From a checkpoint of a small transformer trained on Wikipedia: vocabulary 1024, 152M tokens.
Each number is 500 + 50 x the weight over the matrix's rms, rounded and kept within 0 to 999. Layers, rows and columns count from 0. Numbers have three digits each.

# layer 8 attention output, 192x192, rms 0.215, rows 109-191, columns 0-63
499462497442442519494456490453491452467474492487483570483507443444503477569561507557552468491515425532462456473472565481448439506454468526480458561575506467478395524552498503468429511603521557
521471456505457485500466528543551582561519403545461473605596459450437524501442508501425469481559503505471510560507494537468563473544426483569480506411414500525544517474543446515527483544504370
528550541415597519453505585482430433462561527504506426527621468485579476502462460460472492582455454502473467499544515512499514446532479562505539529417508464524470503534464517483593545491474461
519478541569412512506598550488441471497537485524498458565523489496474459518458578549377446517465475470552526473427538476456574494490493581552482462451552443452463451535482544468521472478501426
536532477483479469521447523499436479481492507395474543504450500556459497534487492487450573486531471437488482501500532423525454530534538453565461542528480476464504525467456578557509497495580498
522623530512437519535547524443532487505472446496524538452511514493470494489501467453516520558572469508539575458505484492480502452568545549522462469504444610458500488440473476538439442481472529
512443411473438556487416519537483448431423423494524475443437561508570488515480469499563482471536453586522556560471541516547497496469464440533490467510511520451430497518502445453474561519483605
496476446564433569589507487466465537480496483522533540511494546456586470513533440459511446483505492501520547570512481485426503489414509501528499508459505576530547472487599485510508462498495515
464443485478516483529455458507448413490594504533411424470526595452639455447501586562514480537494482429497529572468542530529499393478537472462562526434447508517555556483515538385523529553513429
486541476533471477533481595472544465500487490474563413523444506485518454470513499518478440467614492513475545533459434537580470468505497498506546494522465476496476489486473577498513523477504493
521459461531510519496448517473536390545486438471489460511485589481485453485486523542492492546475465521535506509475508454362525474533460483557494499520498433488542433559436536555489544522479494
464460474467490442458505566525552523448485489484588546489422491526458543553520456586504454464488510539434512463470486493487503492456505508441447482547522500555425479563478515500464521447534520
556568465451516495475551467447496513437521443537529490464458546463486461420417531472559475450527442501478504511544472442516539414474516428457419525488486505413531527415478510538548503536466550
510468520489440567530529525476544518543553433478420496522510516449471490488471542569539564514488497525541575552502456452557559479477480535475499506502456482460398439518561591463467488457461490
564447536506432554498556472420531552498446558549438515463500446534433472576420533435496526516539492460457472455470473504549550522513530551477458534510504480484503446509494470479494505504507516
492545543417533519414544500505518494537451492501646508585413495558521585507500470478583526502530453658564571494537541476575469503480457436495521484433600512570464425400498550569571486498537565
500501466446524544496465574449484536570471481537502527541652495434576497466534523539463501458447516553537449454571486514532488501487485423517501522516467511491493472565513556515504459526509418
467576499560518540537425504462531598509447401521507557439446425495442465490487564465505517549541473464515543505445466445455520526464504495463446481452501498500480487400554449544545523585492445
467478484524466440471467544498537507406501501428507542470542493509575553533463516479444525547482503450464518510512474548515543468502462567519489478446476517537450484548503553520462451500435533
490573446470433518453546532515496529484538439504523437533456472530453484508546505527468528426529531510552525468520556570482531441508477535517434491544565492518486473501536478464479464516486418
483512571522536452477534533533500467519469494511568513540496485487449494516536502476530485547499522597546433457453491455515430512509427477467459535463523532552456506602467474546515412484509542
571443479505519538524561540481469463482421561459493473497533519462490528530508540496511474544496463456594540512534473505482563494506546585517414529491374503525491522502565466554524525435519502
477474505467454466520496557466455386477533647509494449496505470586555513502496472599455411479531493583440472456475448401506514527511573529536494545463576496410469476536471487435392520527479518
458566570484535492531455512541468629512428475541574466516431457476465492461532485475491597436490493658510482552545535410496492490489443518526435403513453465530431516487504518520463553508460496
467569514487509525526501444473559464478438412469545474493470437490440537464518535495586423593522475576561517550503520484516459500502498488455465527533568516501475471473506513552480552566477585
415547537549541554541445511595543531420458555532496585526403561506551521484552464577552496485500474499559534456509512515479489530517448482506496525503538465543467426528470522545499513505440467
511553502531574479514521520443440506500520478501496441516535562448558492498491536445503584551487508455505411469457459505567556479521529523536537537522530490563549556548475454477520508580540557
525522470476580544457489489437501487505458513466511403520548488580512493514451491450562542474528476517477424473554601471526487491575477449498486470512494468470486544381425454469452534542460513
524460468512492505485525558487511497523529453449525453523490516348511543517494430460463622475481463478450482502480495519603517450434560457490516421440507520536550536435549491562598510550497474
514534571506543522521552505514408495486499466569515501599506481511528515548472423474564495490505506510546598482517459465579547460533522459379525564478610498532435523505549502459540485515457545
487500547478483478473435556468538553556554517606440546476531533498571530536465522504544427516417525579503432555517569515539498540442463611461531512459498490472468549592574488499476487520554447
514492491475453525564528511479454513486480447516509558491572471442484482436483500559517501506570513460482530528518462518536418521501548469528428546459533550469505478453497422476563555522507411
497530487450480483518456515512514465493507566612519471470555534552440464538452529479443505530471528505500453448460544461502507445564475556537466387517423535494492506507516492530508498549426511
458466487447480552474531489504514520519472470453445494483446459486523412460487469578496414474552534488499517499488450544461549502521521519506496465537509574546466460468419506502506429500459515
577399431521446470482488500554436457479452408437460468571483505507474516477445436415430500493548465481411519475419471424450505474458481552521479500429460499498508504481468520495533424423434523
530505488539518482515478512486468525485511484512498479502475426520489515499491446482556516518554453492514551447481538503539477587552523449461467482542559448488435463444447517511482514562483516
455512563469443557409517507511581528560463553529531432507452519488579523473513533479519481512506544566538515482575547420517494464481533525494484530458457509476545524420502534544426571461396549
599492533442470499496536555535556487630486540528494533405487524506396528460475606528474553455495560535488471544522532499493489448509467479549505420480454569504561465505473484542592492561503462
485437518494508480556519454502549558562397527515552490490469527527495499506503550503438536497514470532486549519518551541530525609441575386532494432524366425535572515492492508503558505455541580
446468493475500497531486501539469487507576489536497469485544467484520495462462516476442577497494488482506542587483461470545427461404471496522511576550505451485445567467537445492467555522525459
491473496444445534445481533409521520550533517470521499477466530497515531556518410517563505472481489474465522572510440495485473537448422529505507552613545530489509507519543474427550536509495572
431501456561392489487525492498477559525456444473482515482543461519503517462422528587464515447419509458495534501475595515545537559519467496500516511524518406429376488460472458398547530521499445
528472547480411491535628476505510443508511411552531462556375532571496462483520531540477538539587512470496479496478424505491436529518527612544489478524510548470516510476526542464484468505530462
571495449495486539381505481456554541494600470520544481467543530532445525430507585481554514563477421544456543450470500561528551554551477428440575483516506467486447448493503492425523567489489471
456443453461585543605466497526451539550482532550429518579496444539491514550513505438442532482460501482530496464539508548502473480594494425537516497543450451542459539451486490463530488476552468
526423514481418554476602506493526411564484599482496394575489486555554500575510587447476341542570476458495531454511468551442485479554457612578526536516496476462538594569486550551515520503478574
435443577569528507511460535467537483482479577524616523491462478463519467520486513442487500448470581466553498462442548452489496544552508395425482474472527518483497433557482448498527652537456521
537570487461460537490516581438491567447554522489562464504573473492410549481485466580517606441493492521490504534566493537464450573562502416502424565548458539470507546525519460427513597488474546
497481566518550460455554511481434521417441490467502459395490491488555510430498482438393534572526459421525475511488500464505476495451498552531434548488435526521456528510426538500481434563599558
594530460486493442511464475443520481448412542470447467458488537481464470517454589545515529468527506501512616533415479466471534501507514523576467487471514431520470433514473433472456511424480480
454529518517438486560486432478515545518520479504429510520490503485528453414491540505394483509472507519462441503502546453481498488451484454548460467468504462482548445494511448443527473451487468
515485516561434500521583438477420562505444461488494550528484564480535508527441507412471443564554472407549553451447435423510495456512536617536500486471509592520537503498484482554453514492472554
517556521464370585537466522548545485498493420525540520544484451512469492427477449554592527466524521616556532534465472483503490589518478477436414503509550538572492557439513481478449507490515462
509496510511523440470523458533501447491463570463463510467576449527533456478488510454475500541551488556464522378548561449459483466561507428453508487455445573469498579508486496457485439543463486
506536500468437548514588479584518552483516542562518415493488516476444489523600518592529544473576512459513491554494478410434528462434539380476453448464502527517537449452450476534520408575405441
530496553497481481581523492530471545508414585533494512521515487505430488466565490440409514521486471595542510505511547515482531516591452451502507568447475614552513568462550444458507430454557517
516565604495497531478616524520556534449473525482515553507480537461541512492543472526507488566541513503500512529506449439485533554489480524536494502502585528543531510478469567479473431516487508
492485473477454548483489413561519467494496532561426505524507469545456469465526533388518546563471485574555528523454427382455465424518430560518545510469463500540550551518555504545461534505446498
441429457499580512489481570447574524519421494508557469497445487511501496524490482484412475501549534456493481504532538604439488470462523490477529498471454490468426469449446465503486587548497533
471496531516470496590496439553458443505518564509460477461466524481485490472493491563469504469520482510502583507496466515468470529478495484486545633454493563526467443606523452467492513472590501
467541543429444536529461455470576598394568500461501514434462480563459545496557466567489533468572435525498501497444532541462526482542535484508553519487556466544459481385429443455468563517410517
542427488548564568507439446559502521466551510553541512582502454517533529438491420490588515563388461492452476545516580586467573532489481447442608498496457500515550569546514498524560519516481453
539521449506585371524510531462468485460572514495497451522488559486497368484507550532423476466460527502482506520469504527460450491520536499443526548405457467494463439520468500451490467575508526
452534593519402512535525542482416520398506481472521563545489457523504517535459502463504498455523475475481477547480492507558596562483517521502498493402488535550412611462421482458519549496454511
535473541471526497453533480498468421453500565544502519490605535455478538544485561419451483607516470444499414511505447541562529451476439532501508463468487551554464519495531496542504542535497512
506613606450532571501590434495518532455443475573498485558417519502515516521513450446557491513459522469520407545579530562488451391538489519441504426394473553497574553449500511530561533534501507
526386485491449467594477508456447483448544447463449492470514501440492438548491480520474419625423500441473502490497579539508509393562515478457497520485481504514472576461522484475546509450533441
447497507567523460548520460594368561437468444425492522493535457509508476478474536415505606482437506521457472521509534492557479595575453527554466480561520497508494565514444517495498473487482522
541497509537425567580541499504475451481461502529514443485515524570403450502542598459512532515577453449481490506508484499465476515488481538488498526440505517492502514550583492494521473526461544
471464541474460418466571446510472482439480532477465487502558445441535532512458519459501462515461513547514484478496544506548471532506451504439559426553470469528494520480480422551598523551429528
458439465460607444479487554462502440414539526494500520507424600515470533552542497453570462574455444515437495451441515455529608426448520506569497468541376510556566582573498480523487537482518600
545513518536520496524444557458474468582473484518469440577563433513498427531506522475456507540547519513493524553501513521483550489499579452542512427479516500482458462482465510471407442494540562
470580491447486488477499449519564521499496555521551417542428467575450414500529495544469473520671497520515522474516574461450505458528493520561487513471518460529564537530557515449458540474427571
409525511500434495529479465441488567458491567493532438496474460491462523469479511509504491459558495485480450444536536531540480516513528420484421453524486506529519481399476466476548529499497514
490466488459511504515522523473517449500465464473449585465443535408475427548582534432513479565554523553538448417458491504453568541420391505560483486509533586504511578542555478516471508446560558
487525515464527498502441516490562547574493496527557535474472565566486564484498487485620547525484454541536571416543566518434524542553505477449521523537446475583521480519440446534476460579462597
468529530516604419494469505554541530558493462551455498502446537529497540498519511456525495483455543542563487520546442481485457477515514582519533487436472528564555489519495449535524500484486543
461474476471535492543510492539562468542505523522514509532538533552511410486465574507462513498474518429464478524497530601481568487504399508511502480443458450502490482503548434494527547588464470
430542490545464457504542505518485477421477478495531519483477501496488488463512529445513463514504457440519502538369458491464551511516450525492474486526559491518477513509515544489518568566524521
474527503439457525503512534482533559510440458518538535431439559527549455449450502468530419490554574461568441515447519533502487442523509524508480417451500429466487519477511443454499461519460541
533480576461419524538485553506650582403592527524457535474588484465532482538533468524502421502449507540530491520570635549450469538515502418500576532469516518553423500477493580469515460475479377
538453494507454547495541509431478474606531557505479505439497588574490475459492559603476521533533498499488503491482457428466391511433538475544520541532433520476526527505480474516442489472540471
552551519472588527538543514527493533473476540403500443444480510520496540504554497467487528495479511503499418489497504533450496458513527405494511529461512465514535552515487525516499448502518565